Each number is 500 + 25 x the weight over its row's rms, rounded and kept within 0 to 999. Layers, rows and columns count from 0. Numbers have three digits each. The size before them is the row's rms in percent of the matrix's.

# down: layer 5 MLP down (transposed), 1792x448, rms 0.0457, rows 796-855, columns 0-111
# up: layer 5 MLP up, 1792x448, rms 0.0509, rows 797-856, columns 0-111
down796 084:496480476476481509499521493514437505479521494496474532505460496476460487512490517483515502473471528566515517484496503463505485549556519498546494509467521483510469505550502509474440459492435515544517522481511522515488509421553436495519514483493530513530471496508466498506521515493467514507474490502558495572513511475538484492538489518504
up797 107:498465488485455488478500492477494508464500473512458498475505477478480472512488477524465531484538498450488481522487519503517542447536519505528504455474551492552488507475514476504504478488512486474512531495501507482514485504486485466476516536462481499467504513478505504553499449533475481527522478491473485452484490495532459531495508552491
down797 079:538515538498493548507513495508469540526489517484528488557491500500510522485508487503554518537493528505500480508519513460512536515495526523473508524503501483499510477515475517502485524513512514531492457513500570466527534489505515540510508493484533473523482530517508520498491526458459532525472482491478503477462466510500508490503455492531
up798 105:455472479494489486522510525458502503536510478489551511504457490520512478501509491528516473474507496504412506512454540502469488528491500499522478522493508484519491526529458480510476459559508513502462483516506469549488538530484497502519446495504499506483512497507497485475539464479529485510531528505430513557494515491499464473438475511473
down798 110:525507513504500522493495480510491482479485503496492495505494509474501473486527498512490499512483517490531504486553430511528534487517552479462491507485503528526518509483531491512466545505488486467549512489488509465479436510492514534512510546508488545470526496454494511524501494469477521491458511540479496477552473555483510482578480485508
up799 095:502484534493503490530497498500476527467476480488523495461508535462503500464527530513511495518514499513519506523530491521526523514483493500516482459502521464471528543482543495520496557474499556503507486477469482497513538487489502530452494542482436504492520489517497530540481501504503505533512484534511485535471477505486513475470445532489
down799 101:473527488507464532488460520537486481543557504518563477465477512467502481485525515477475527506519502518487509479519505494512494518443467454503502535516506529510480479488464492485471496513515527542486476463501508533506492527528542485514494499548492513493488467501519449486501538476466461483463549500490526469549498478497530507478533517508
up800 105:515512492499509506520489555535470542505520494514500484500441483502498445519541493511521460539471527502489562530493547508488483498486506534538530486499477523488470478552477507523516444568539486504490514529480512509517495525470492526501456473493483569525509485460545501517480492515503482521498556516490497531500505491488493474463489482500
down800 100:473542535469494492499465502536475497511508445515550531469506571469519515509461473515504513485506474522520430496513511508483499497446477486506516481510537561489528498467539490463520526457508508469539516522541488475509512488487532496478519475439463498522509513507504459524515502512474468502518470499457463495495476513493518485483491498531
up801 091:481504503501509477524501491480521519506499529519485472473463524522522494540513461500482548534499538494517490519467496492422503516525497492509455493500506500502471505510504546494479509505491495486499507508474460523528500487501525516476440498483495463489532519487476502499476417477469507500518513496530503483456458501499533488496509486498
down801 093:474487499478509529531529512486457518507469474540481517482520491505468529532519513458470489498492474494504492523503501549515508502541518513518486494513542487465500530539489492509470502489440462526522517501510505536503520482523470504526525493484496504525530489504549495505482448567511519488515504535494473462485480485532520512506519521501
up802 090:475499494510495506542532535488505525473508469478530494471526504476497475452504504481505496511511472514511499500501522463508502507538500498540535566529509530489462505516476520563477493528537510483504462516460473517465466482459495498521491503449434546477496495497558470497498476517478490495500506499489481542486478534476496481467511519491
down802 094:501470448528500508484525554473546510470474517527483478484479488481507514502497523463508496485542491515485524464515508510525509511509500507544496487461507553488489472510520443478499479511487471496447510451538496485521457507505554487487476483503529477529519501554504484510496480465458523518460550514501457469474488505470495504531477492512
up803 103:476518533494511471511491558449505517538516457490504491440477538530538497467507448509554481495471515520479519521497557505509504537531497560510480500471529499488514525523491482503519473489503480482442515487536483475500524497489476532484504498493500514506497478484528509499549462521535488515524492453467506506466540444522487489471451495492
down803 108:528478506511543486509510488519505518516474483547552511516493477484478474492499541514537515508507505492523506475499461519480520533532485502482508499546487494490475510542506510495505501501471525487523466540498481489450479460488489474487490539520549479491536499493508481491514507499516496487487458486496545506494504509482511540527470427535
up804 114:534525517464516486486491538486515556510517491533542497496466473521531461526446530503537473465509503502475522501502522476514489526516503480505537472441499469521507529511455531495509527474537508511532504474457491481477479485517531507495473559459515504467463485545537539536495478525506493459485489521463497482521468500543494442488477510485
down804 117:473465533504536497471534461507481567502458507500514529492520492492474474486503522467502511476506523462485498539558568517501497492538516455492512505527467545498481501482466479530486467506505487529530572520433491457499520534498494474508474506527480536509514504516534493521502469473543504484471503502552491512499518458495526492520519494489
up805 080:427499541485509584519493472559509460511522505472512466459486514525531497491520556525466545519559515440500447500527535514488470522525517507471500494497496531509521485521518486532524465528505456494493505512496486485457489484468517536450497476504482496515510520474503524436495490496463493536484475488498511503498477505498503492482511531487
down805 090:473494536481539501517520479485538518545520491507501500470488474483503463481464514453525485523497497526521502516470521459517460512470464496494479489518491466441501467496493499503486522502538495503474523458491512472503441497486483509492500497498519490499496484511490521529470522466546516481517525495513542494471479483480513538495499485455
up806 093:515467510538508496523538427510539478513485483528523490458481517533511490479507503546514471515496495495483508502472509482506474517486485482507515513512511532483508471500515515521501538464488463482522496484483469547556484488440514516488498481463498548502555530456483502505502495492494450519521494527482494520502506500451516479477515566502
down806 102:522507507490445484508466502489475484504470518490491521466499475477501474488506476482481503511507528515492450474528514490512500453477526468515473476544472521491461518495526492461516478461481463484505478485516492439459493459469492495437489504519456489453478503496502514519461536494510549485494533503544506537518552518566491495536487539503
up807 080:477483506468428541530500481517499491474467505569515458512426484506493549508480510455514486506488543511495505556462495499535542480549501529516499485513492487558540464483526489529502485491517481497517485521489481532460474496502488504464465516443467542484509506516470547514502480517486479521533503484518570516490479491458501480473513523478
down807 089:528484470550512494479462504520488499533538433486499511498509503502518486535498510487500480482481484461497496465514474500455507504506456515530537503495477484457506520485479504506494506496461531474526514486531491531530532472497527490506496514561484518502483488502476484516543499508553488463568508473496464513561508503467536534476516525471
up808 104:499492485533460471573489500462472521461511459529526495498522505483520495507477489491489457491552492492486444547473502446462486511487502499411529489521519481509528512522511496498511513495489499478512443516488477474540504537476468545478481490474478449520535487509511500497501509457510461475484506458490481494481480464473513471497471500513
down808 095:528521512503517498494472479518456512546511496458527521505516508527497495524451517478526495530487493484471510481508519519510521505519505527513499505507510489488487538514487528511499485480477475505517539514450537496491538549498508503492521481502485480465495500491470474489455469484476526493509468492474493491494522473495516552519526498490
up809 069:489495511512509491524473535441517487532509459508514508477490476507482521472541477491480488524525529470525499469524477492498501505496459491487498488485477511545491501521519510491516506555493474485542462480516502542520484475483554498499475540525497493474483480487497491485524497486538514499486492480542488489471530487505537512511527510492
down809 072:499513494466483519477525513516445491476477542531495486493535494464488503511489514506497500462486461521466498508490497504523501502504566509531462517506505497475492489502501520467483492474496509494475505476493451494499532497528474503513527503483499517541516478504506501521497471512479503488524517501470520489493510520504480504495504497550
up810 099:448486479452480520512488507519498516465441518493528498490494464521514541511523432492512469531531520509516563564480489512517482472536502533504525494496528499467508483497511510533503448513457457551482512492470504502501497521502500491515545495546455492517518508471564486484495507492489514495499538505510491496449506494520506508482448523488
down810 067:494523500501502517506513492507508520511445468512486518494498497530499511495502494528487478532520498527463515508510488489499514484501521499509508539499482484521520449479492498467533516524485516485500475526483580481503522495483523506480485504459493519497520496490500551501489529470468496486507457492533500518529485536515485510546517449485
up811 100:462506524491478502519494475484466540512518461453502488500492452482537501452464506551521501490498542483498483498494529492538571517506494513525506480548502512469426497482500539463554494506554496506501489488475514495506534490485437536486483468493497496538487508474529515489504482466531465532521535531494473500527459527498510469466485466454
down811 091:496480484479487516521534490502542512504548514516483485518450503477531546521479494534492460511476509517497504523492520475537511513522495496511498504524508484470544454535492509479481492517517533452486519490501530536491502535515553524500534474516520516499526473506513506539491500527528481483475465506501555561472462469519498536449443526511
up812 082:487523461523461535462484510480537500541535524533501479466453494511479458517520485502515540529496557476451483557545475473486498511502508545523505482505495473527529557481476518483473458500507520478488534513502493519521514528501477530500496503461516514475501520503512519494482505461486491513531550512487524506506556512496503443488465495496
down812 090:521500542441492476524517486491450491504508488454519474528500524517516527474476510542513485526496490522520471434501517499539551539546474499484497513463509456487498463487531427516524491473510499489463488510495444463492481456541467480492493498496540482480474512477483488472546512505470472495536493501512552524540464526519535489477496491494
up813 077:510490496511513484511510507519519525458478481504483469558505516492453517533508512484487518502543476510503498476473504482514512450516522467505472508502478503523469481515524523535493470502549514474533498510505496551490478490503534526473522547486456545474473488499495506490501523503477464482516525498518553478443519516449468481500458494465
down813 078:498486481480506457507542501508480469536472537511478514478464550519459489501468503495522442484482494512502516500493511488470519492516462476512488484484460481480481510510488470517507468516468535505509524480518505454512521502563495517515490525476501479527458500485468529482454515464528513520481477446472494550498513515500512505514547497475
up814 089:474516526513542450559508428483489484528490535487525492528486466453496488469494480518477504529523508456509512469490530493516539495456501449459531503490495529499498494547445518484502506517518546521512478459490468506541512458536476514472525529495509492491526494500491547529512458515470476451487505554490468446489481514533488492482493468513
down814 089:515506491505485530464488522510497520513470492543490510463507473499481479543473469475512492472498492522534451474520497505498457530557488553523480516517496510530504475475515511523525481524470508512489518550481472521508459489478476506529453521525534474460528512506519483491514551474547513504552506478456466506469521499515481492497466534469
up815 106:473508474491517493484515540440471520473475472486455486491487530514519487465506532513530492495544523515481489510474525482507511516477452515478508518465490526516482490458544530478527552537516476514462488476501470519504510478496472516506504497505506491477486491508506507515494458512524506478522530554509491560509493514494508461454477476477
down815 105:487518504511464513493516517488520479484493531461540509498489507473494521484515496466500506524488496508496462509553502493490494520571481505549521558521502528453504498498550502507496448446488475510500478474531484475477508543530571466488498442510471522491453523501495471437525519502460505510484492491493556495519474485500538499482507456493
up816 109:492545502498519531508464492525462505512496502535500514501529502459489544481512493493496542505494534480502481485518500465481516521520510505521528495464521489481499455532473509547546497473511469538481500516521463558484509509496500486522523502534485518532483532552538496510462485468480467487511511481513496538455472488488516513489504523483
down816 112:502510506496523476523489517500505488499470508529511511514505482515480526464473515492531450529505480549503494538497503476482487466505475478526495470544474432507451505497524491492484527517549474524490536516488517455466554513494501496532491521513471487503513524503487511502471522512457508503459465517504514524481570503524515507520489545518
up817 110:512500522544504544503522504505528517488529496464510543493468467498501548498538505493487523470491490491477452486476543517483505534482462522445483480513502481482476520513491474528515469504497501503481495542478492486503522491473514550484468521503487554499514449479496514474469509473468482499520507480440485467465538451494479508484465540513
down817 109:474515502511488484499517493477506500455547508506483525490513471514510447537501484486493530482488495482499487466518521513523496488521490460498509486450486479502509545499519483470461508512498508536501474522474482475500526502512504514455430525480501485486492532479484509463502520483477483474467486514489483484508455502474439494541490428550
up818 094:515531498520470495507478506477519472517494484491513518528442507521506525492531466575517459507501525492506468472460494514524525490495517492479519471501499497496485487529506509502522473507512531507546491516476498503467464512485520522505528556500536509484489556504492479526505467559490467523480507478508542486463506509511497508488511520513
down818 087:528493475473514510489490487480461542479521552448461513472520446491454487475510518458464525443484520514486530555531490520466467557516532476500492484484475511509505538465511509474455493535491489479497562480497501495520529504470509499548515461479473492477487479532548481529507516482493504415534514538538527493522533465485502494515486477480
up819 100:496509467485448522511507488480533524487515440479496502518468498493519517522508503489495472477550472488452497499517473513501489482498526472459522540508523508541511490523503525467516504503458511513468442522466498534556461530508540493493506524531474527540486522498509462477499462495504519432526529514483516489476515462497471529472526512420
down819 103:441508559504499581505516499510514484520498532506482487517523470515496497496491447490546523475505473503515506516515521520474503509471491466535458499510520491491464510525475514487475514536467510491510504500504487519535513494500506477451526513496484518512527542531479485516522531500484524494505500520478507486519478520515471511506536480498
up820 113:491546485478489490479508538525560495485555546550492448517458509475514486532497493480478474517506468449472475517489486460499504490498478513481520523532495479536471501489501508469524501458474447501535518488481515534506477507493483500478525487475494529520475476509532507510504486529480460460481536535532537531528506492475509487459487463454
down820 121:471481503498491499491534509539501488503513471519517501472481470486512495531526478515474490475521485452507550477465517523514435505528528476486523493460516509497516507478484497502481455508480479515437523521506533489488502522499510482477511478518459507536508477521448472467483467476505460506502518501544471498459496490541471447532488487497
up821 105:478506475521482491524485516482501514494474531474483483526520487489516493509473508469528492493546516493488495508496482564526469458513501510495527514514503550475470498510506545550506548518503511545487541463496501504515500457508508500519519519482489489490533514480523498501474521462493492465499485475554473475479465487455480464510489478481
down821 108:499527542501476473441495504471495500474494506431467520526535483489486498500500520502498484534511481487515498510518485507511519524538523499511512516500456500510489484499512474463511534519491495500496462479508531472485499535509487484525498498499492489432466516517545431454475499530475474519504507455461552449487482521533506464589501509498
up822 088:487531498530504517525483523473487481458484536510515448513545501482502510432477475548483523504537485503508480513523562516530503493463500499489507508512563490493490489482527480485492500520512440536460500462496496518533485446480507532513511522545527456521496506460522494499486473473487543459477474546509477486481516494530493511488487485502
down822 095:483533502459476439462456513513526454500523473489518514471476503515486505489539512496507499495445513492531481494533480465514476500508494496497488514498508529448479483516531522540525546462502501495505495483528549475486560517520475554473536486525489480486520533511465487503474455464493522464501495472491508486494540512534482493525504523514
up823 107:518471509536445490497515495488528530510529491520516535480469500511485455472511530517481503476536501459458508518511489480516487521486479478500493545453508490506491517488475480471501495536484485503494514460440485488535536525499511511525487485444526490491490479445563467447459495499504455550532511504500480503486519482483521480485485490455
down823 111:527503454493466514478486480511513500494496506565490491523500524481519526517509503504509509502497479507512496507530477539490461540436459495511499524522513433449471464520461490486490502490496457471543482484539495505479496473492495468510481493498478498500492512500523504480467507511523468498488527512494476484506496506488501493493511493525
up824 113:504505498516497481537508469490494508459495480525521458536512458484546504517511503490499516453482500492469522508499544517511498466486512501511520509500540511517537456512519489513501490536490529476489514504459485568521458516513551513491549490492498555534506501504494508471455503500489533462544484513501498519492486485529521498477488532453
down824 121:500478499489502518517528532467488480510429508495519476535528546515491512537520490465506510495524502512456520499502460523456501521443517466511487546496492524502518503541494510493522503534482504480495468481574529513496502503492501517472514525536500491478536508526479458525537483498489486479516514485458517483496473528484508534524501500542
up825 104:492516512441548519509513513513506441466477502498516508514528526488501495514475514478478553546489521511498515504542515498526545516457474508490482517494529464491464535555494499525494496539482471465468490498488497508481478539492498488526485462485476489519450505484485512475485504546446517512501482524511478505460509511477529524484440532504
down825 101:499460491525487478491518464524467499507538489542494485486508508485480535501536493524481443477469522485505457483446503518466489471512466501479481525516490515504520510465504486474494503520549504508467517490475473536527545462505496516522482540518461527524549526501511491493475460499537504509524507452512539514552518461531511503487514503481
up826 097:523479513505481537506536471485498534532510502489506486476451496499499497513506482495520479507510480491448486512535515489516457538514490492494499483513479475524499504524530529540473497537541516492511519581444464530517503527485509473467497527509502479507479516520477505537528479473516482510533514509480509472480509460535513490491498485478
down826 094:469509498543504514469514476512523510474501551524451530518534487487448515474525519492487551526495483496490517506534460486502546470481529455510481459493471458469505537517497491466530511520520512501517485499479496498479532483482484522529476510480511511486485537506481491535521520501514521499514490489556509495503490514489502528524483470494
up827 103:496518499508489492467530538542496508496523465520528501508476456461523460471539492509543526496508518491500486517475490455503492489496485509522528514514492513524516501474504496526504479518540477511528521486524481471505495517468536494551472522488465488507526507511474504509494481521507460510528511501521439541441528507518474496481469523559
down827 101:479474474490489528499527526520518524473472511515480498486490495507517500498521469506489509487476507511503554554531493533481492514498505469570506564490480538472495528488469468497533443492501473518497477499483518517551551500517462507479529525475476460464517503499496475483482499492480549490449491505483519528514481478475487504444535507514
up828 097:507482537536463484549564502484521482506477517461520520553506488494524472513509532456438544523526511484488505507521528516511530444514495514486510505471476486517492525524499502510465449511512510520483489513470483493509472542517556493536515535523480486519490497454489468451519475535471494510529493514482497475484459463521513485448489518502
down828 104:521529532506457541525500506513494451483520460527509507496520503501457494493483491488503481491500457532521540464504501520494489494495516512520501479502540534503541457520464504450504536500545500490464501445507503517548517445526436484457537502481488528493474467506509512488552515501535465514469526488514493499524493477523473467520455510495
up829 074:426520479524464566492494534472465504502526535454530506453526510489531459459470483528504510512470517520471471545527498509500498531494503504484503481487500452540516542511513529525500492497514490506477509512510486512447506477482455560490499478453439446508500502548528491522485540470505501495515527504487513508529475498490496460479525464488
down829 080:536477490531562503484479480485510427471521496524470547495480466469473492490504505457530494499523513522464516478500507508512459506505491473504464556457482516472461498492557494491492506527468533496507475530458558511495504489506479458463534547521520485496552519545476479513500455533513509515483514488515516484526511507519507490498503442473
up830 101:484449513502476504501531482513498492481505484498490464504524503529523520496476511473477491511493500527462483534494517531496554434471539511489506518523529491521509507542526478508519492471480505513494515487465510476438553492464523506551512516468518450514493484506489535549475470514505509504502457531507521471442465530484510503480499526462
down830 098:501500516482476520468482521470472501552477529506524515511472512540503543506511486509468475486543495481482513480484457486467521522512536463531509525541423485499481551485546524503478514535477466482524464520536502459538551479471484477491509475487468467521525497505496472487509503488525515511467499505518511512534501495492533482565508497493
up831 109:479471527495463486510481510470514484496472512527456469510517469501511468486480492549511484525503497532479533481520515486514528514484502515487521499507547507520461475570498454498503463494539454504474478518505503491494489542481513470509501450506503510514469492509551470471538462541450493472507535501478501509468494484524532490470492486500
down831 117:512517460505551457525468476526493489513530501476496500562487517544492553480487539500500475545491507509512500483507519476492530479498472511456506485541484541519460476513493483544512487520529498554488493522528474480500449524465515483482520481498532515531516449439512507501508520471509510455479495469501476487512506496492507486515527460503
up832 096:513505522501551538514463502490449533539526499481538478506489512503494482546499490481501469518486499470482508493522510512525508531457493506500525502516503493506468479497493503520530514517503497478496460512478501473456522481451477528492497542486489496542500463496533561494471481531434504461521524509475510463471483532476513530490516505487
down832 079:548485540564492508450563481521541516500490524489476501496500496495527535503462547511499526521493492496507479488505541547493492489498494494479483439521491494518489471503504505517492479445464491455508523506459523460474461500502522503479495483466527554487474482468499467456493536527521509496482487503475519503536522526499502500499490520480
up833 081:482525539484478479531508507494561526505505486526474471489483468532470457532517473474514501485563522506475505493514518477504509459502496521499522447533463503481492507477506494485499511563516480484550525496447495517509503510520508518483497494484511523508510478485533476543537456513488504516528483492452472483484532484489467446482516480498
down833 083:553498520516506496503490513500492475502460467479475492462501498520488473477517467529508517464442426529538510504479544482507482535454493504541470516496529504471527442534504492484490511483503494477495460518530479487527552477510485515505468534499541499543531508485454506496512503511527495502493504513496506484525481518560518535470513508493
up834 083:455530510457511512518537445505513514520494498525483498539516509473486545488500507494508512526491503491485510523462506480519473479501512459512502538494484515521456491523500485542513513477489472485526493471522481552516463485472496502512525544437495481477492463492526485561519494509496464523477525533534511509484502489466493493466480475522
down834 091:480518487477517486493526506533478469470529565549483483493499519472470474501470555500490492495519477494477477485499520513501487495541501494536471498482517475460527524510435518501475470498464520520534510495476509485479470512547481461520488497535547489492525499475505531515507510534485480509421499472506502500497507464515502550506506501532
up835 089:502486521469489521529498519493453499526493513483528497510452467525554487473459485493489483480465571484492503476503557502486466550516510528497536475500474476494439492491462530508464475531539510496502514524489471463500531497457481517485464480435483520518526505514492479480537488514518491480543497540514491533494502485475533433497477483496
down835 094:496475513525483478532490458477533518466554511507498520464531525506488496541497514507530497548494506488514537513526504530462478472516514483496494505507495527513490511504534458489545496483484546501530509491505506525501489485516490502449503500543466479469528540496504493547478470536445511525492495491512533508504524526524485509506507557508
up836 070:533503512502495552536490543545508491436498439477515532485520490469516493482520499549538473495566494489494504515503511526478499482550552486455477500511497472507486489475501529496483515509497515513491489536492501480511474505440498515504459504509451507495460489464497547503489503493492509493515521496494494549498490469539503487498472550476
down836 084:541485472531521516486494517515499461527506486493512524480459516503502474501490513471489527486519455494498463483493497486520492508481518504498463519489523512490483515563501497475520448502541546518485502513512494531500491501472462490524517486523493512487510527485473540521526496507530483489477496481461497515557517532500502502484506472480
up837 098:477502488484499547500495520480465557477552500506502517517506448501479473563514521520473533499493515497501512507468477482466484503525495531468506472528528498548498518504473520510514529531517515488438505518529483486498498611478476510453495525486431523466479461491561465490481487444544485529478518517487487503502526490472506501494502534514
down837 098:533477507498495513506437507502514457488506485497474499478495547506565495507477523499491516518485513473529462478525496555479512522477484504463500470495479499538478496475473498511525529504530519501528521476470491515488487482500516491460494498517489475506507550526482503480476529557519520497478472467521521429513507484517520521510485488492
up838 112:498516545478432526514515494467509521511454498509500516513508531544528444490467530494477534496513475492467544488501481471522479500506530508550497507478518520497486472500491482479522460466493537500473477497472474499531455499492512477501549496486551492491567504500510515506465452483491542447470509539505535501477518490490500484485469510487
down838 099:521493490488531505523486466509493470522498509505505523490481524473461542526454466478522450495469517474539515432498476528530489521511482501472493507509522445479516535493555476485492526499555492498537522546516539491486533476516487510500485495489504466518487503500505482525470532500486482510519493504520529501527525524524503529558494508510
up839 086:465543488568534517482519525515470489496538500538530496494506492523493466496451527497493513470464531478499513508513509480515486485470513482473506525498515500476458485507457544473528500526534533522482530488459499498532522467484481482454506515517509464500515512511519510518473516494473512502552502515474504470456492481529474501502489508463
down839 086:472499487533523486501516475540450528486511496469475503563495519507496494495471499536551519505523510501560517503483506524531516508516489517538495461489526498510497463498487475477520512500486474516492518507477533502473500519518476447511494430493546567482476479491474542490487533511522515509454492515523482514505512537489506487564475520492
up840 100:519506521487476534505479503438504527482467473552448517485481487498518524512499501523477451514511490480506494523470515472515514525514531524493546543522514508577498536489496509486473568522490527529452468441504487500469475428485483514451523495472472491446526506456497543508473504545454486502541518496516511493480497512505497539463471498506
down840 069:506500461534532508495532472525532475507521534484466479490497499546490523493499492497527505513498539524502541455548538527525483504468498467476504481505507522480516477501471538523494480528465520523495523543475560503514500546515518520513480517517494470500480500487494502488497505486535511522479528520505547495492494518525540529527478496502
up841 099:451503504500489517506566485497529477516481476543522490555473494491527487543522510512506479474471507489457541490529509499500503511486537471474568483560480462562496489499493506468518482519479522504481544516466478470536516504500491497461502501464473502485529498510472493528506455534511466503528500532450503500440531510476495488479511514485
down841 099:523468496474479469484485556499484490545465487440518475479507462544463529489515495490510511473559516484506486460477563532491525449504476533477495509476520504513484540527520504491467566509492477493513532525545500489525471456507472531465510499469474500478517530520487479516533478532532520439479481448491551470499471442505479529494517477511
up842 112:502459541504491514529490530496488537487482468517516469472488512484480459478481492535500486480489524488477514469510509528517486498512522510462489517518526508549483496540512514520491458503497476481515474532487467478504495525490535469461491501479482535495460477484532469500514488518514457530528508482492488511499521483502542470483512516488
down842 121:498543488491528482451524478515502499513489473484456511513516508515500510527489474479520475471446489478518553494516505501488507454501486491530510544509473496545493473516524501486461492438437554537493500505532516495501489498467545512488485527562479501498557527511558524518478483441456500503490489525503481450502493514500483493490518485531
up843 121:506501462531473497524488526524524512527511490455520487518512458519492490467471515513496513532503523514472504489482520496541564478528529528490503505528501510516477507505478519540518490536507498532520501518467484434499471492467510516493485502489506497489514483491487484470556516534490514491499515520478482523495552502485519503470497543500
down843 127:521488453511461526501510496521488499542507503509504543508539505507487512535451510511511536504500536520508540500467499540519506550479494515523489488552530510521487500488501527511479462510506506489520502527512540515506467478520529523497515508488476492512536512453512488495509509485480504498493521553484511433537505518502488515514506510467
up844 095:500488521496482488541490477503560523532451543538501498519523474483464540484476503492475465538551524519490476479540521544537474518526510507490475516497495501529500484523521491495463477483520509512494518498494489510484467466511539505470524519455529558513505486457468470479525510501502506551492476470548498492482444497503510491482494525503
down844 102:532485483476478525500516490487517513526541502533503507490511465468580514521521492474506445484507494515463503454479448518507513497445461507466510531522460496480483481488493522501479543501523484551488528478513533486482494536506528525512476485486515499498498507479505505483541524465481499548495500533503459503481479492482534512510505516488
up845 102:511527526477493473497494488547467476480518514511522520496583503487474493479474488514537499534519499432483507484528510454509496484515489513538466519477520464480483466496471488489510523495516501503522506497499505504497471522496494523494542497529494481536513487461521490539538499523483503485496501530548472496455506523519517496501445490505
down845 102:491464461473533505455529560521452532524482497548468487515482476486476457483552465507450554495527514460478533548517508499478454539545562501533481540529547499514500478501477485506526493500501509488494482516494528522539490511500489490555476510536496475471513484512466518548465508483491526467505458522475495525512497499492476483518485523511
up846 092:517469468495538525509488495482444502522522506491520472516535490506518481497476473558470495516505496516517471494485503495481545526484496475485531509474492506513491539495461487494526518516523494520514502497518491439504471480488492500505495538499447516484483518484520566468483486523491472442516519525509501495518465518485531501482501476477
down846 086:524557548514503478508506505538525463505547500471519480501490482490483502516490529472524513471483469477495549506495520529545516478448528510500507478549494489537551490533493518483503465473520504495491493473504517467498480494527508524483464490539529484449489566520503539522459525494496490535465475503480529465498484467501473489518501512493
up847 109:492521531504454491522491499505531456492518487487473483493500467508530508527488494504508510531523497494503503511496543497488516552569520488499548523528577518503483528510531481511463499496517481521463509478488501512504481535474505484489518519532556454495474501497557522468453474508432512521505524498519473510512488497485493489437509505480
down847 079:514515524493521457498487532512492474467561512494482518508503479496515539512470504510488536504518510520497505521519509491466489475510542472502512536491483539535470539498488507485505510477530526495502502472496525563473461516476525476480521519515513513515515491514481454468493506500497565521509520521483492483513502498515494465538477500481
up848 106:490555489558498514505515462505489504458475510474454470467532491535526496473529491507507511499535489503477485552504527483476470498504496483516478411513509521534540510516511486510546508500502476523532496474512492476499524487535503506526501479515479515501490529489515476469486513492473509498492480544529464566522559478494497499468499460476
down848 113:505480522459470504492546510523491516486478469470485523506463521467522497493529486525514476481502534508518467482504551519450480546493519499503493520532511513490495481515525474495520498519484499505487501517532527501537500550525452504496479506538543521448489463487503507513509495470496482516480472504511457501508506495499480508474434476506
up849 101:495503538476477504510504532476544472540512489498553498509470525460465505516471504493448536538539507546514507543486515514529536486507502516501527469535505516489508501547490475550498497525536440468453497521505488483494483524483484491485507477491503497487504512457528494512459517478484483458499525526547519479480528485485478503497513490520
down849 094:559491482524535512475547476499479500511534510463515495475476491487478523496504523497521517443439480498495505487525482486504501474453468502518482542455467479498477500449458501441503496511532554547513496488497524498501494500512539520507495499508501532549505485501517542479518494527489496519504496497503505486478491546545478484522521568512
up850 075:492507510524469521519468533496441533491536525500514508480502518507527488473495545487515529497485524487483478515500502484515472448503493487452490466501518533489484441472524582547522468503519538489555529492500517550509522464476532512485519519511490496500493466510485517477451569438526495514534469518489495519515491436499507489502513491512
down850 086:462494445505484548504502484488487478499499480514493539500510480493499546499478508484535530485474465505484492453492509482506492529431462484535506514454510464500446482530533538492484524469521525491456432521530547474477523469534491529468484488457503499502490520491472488524502539488511518466471510460471516471533497479498513507518473462504
up851 092:495475511501519492512461495484487498527547491471516479537519491460508516498488512527514482489514485529502530537464501524553492489499494500516528503508510473482528521503518503518498512482516456537515514524446526522498453459470524513513491514515523536548506482493493523500487528558495475469507497503547485464473494478476527520496502474467
down851 082:460492485479520561474526522495539491513496483476518520486503475455499429519561548464494505515514521518541492481491500522525527512508488494506516498540525516535536491520491502521484514528464468533502480523529506479504523528537486481511527537496521494482489497470485495487467495497517490488506510488457481519523519483471496544539488515463
up852 097:493521517496503513504510514534414543510520525469527518489456454517527464452475500526534497522519500460518479462496511494496536502462533496493481457530514472509503521469468493521497502507513510466509508529470481533489497528425487494435455547491492480518500518514469517548439526484502469475483448520490523490502479547528487486502436487511
down852 097:470521553516511509487452507488539469491529535490460491495512528492548509513509488511473514482514530534490521545505442512508485477451532487523501567499522551515471429548513478519514542485509514527526461478540475505476495491531522515508526482506496495535522504496515444449526479513505489494472518501495492519503473524496497510515494524484
up853 093:488508516485511541495484481524513498555529524473491475436474515514521449462466483558482517563482467451449484515552531528479476501520513530480519487502548493519480490525494525518527487511521501502540477498455456496515494489443512502500473497506490533499504543466496504504497489489528485489526543509460467500488491488485535560478497520475
down853 095:568488481493493475496471506513450476482486501499525504513509512479479477524486544462528518462498488521558500495538510512527515502484561520508516493473531519523517501476454500512503510521507520457514493490515563524457492492499492535532513515471467522502529490464500526498472501515499448524465453477469484493543534520552487483520510500502
up854 109:421461472512525510502518512510520508472472517515513503491491487484511472443526517445485514533509501500450512483522482520518497530481480527493506444493527511521522534529482483498486503578545518508463506509526491474498528507462475488482509490510473535521524539524529518523530514525488529481453472541458495530515518488495534509469525509507
down854 105:515493521486514433470516539473507471541461517508500518498527497553467510502452455498492506472507513488488529495518517462540471538483483474508509508558494497494522503522458471483487510491520522509565509532500514481473483486510495483532514477510489517495476519490497520511540513486468539520545497496496506518492513495516462488480546517493
up855 106:479530521521530471520529536487497467480462519483499490487492511487519484521521486492536528493492509509532535518488549494499549491514481507475501526493484493480518506477502451532485492514470510493532488476498465478461536530481545516531509494488512500522525544501498502468464482478501492472507515507514506546443509496487486490455482515492
down855 105:564511534500478507483526525489475547510504513546460507462510502516506519482484503521517495513507509455478508499538534493520480476475488494469500527453560499487461495478472540476496477492467510488516453499551511480495459440482470472512474522533499528525499452510516494525485470484510470553478492478502500462521560525519506511526515516505
up856 071:520489509503503512536522479492489550552492522469546513507507455482497460473456476513522506472505510507496473486545515509535526517497520508504503507535529489533476524476482525538516516521540512524475528520488479486508497532472497525504505521470515460455486497544538476512483505481512496477482508516483447461498495520498495506492494518480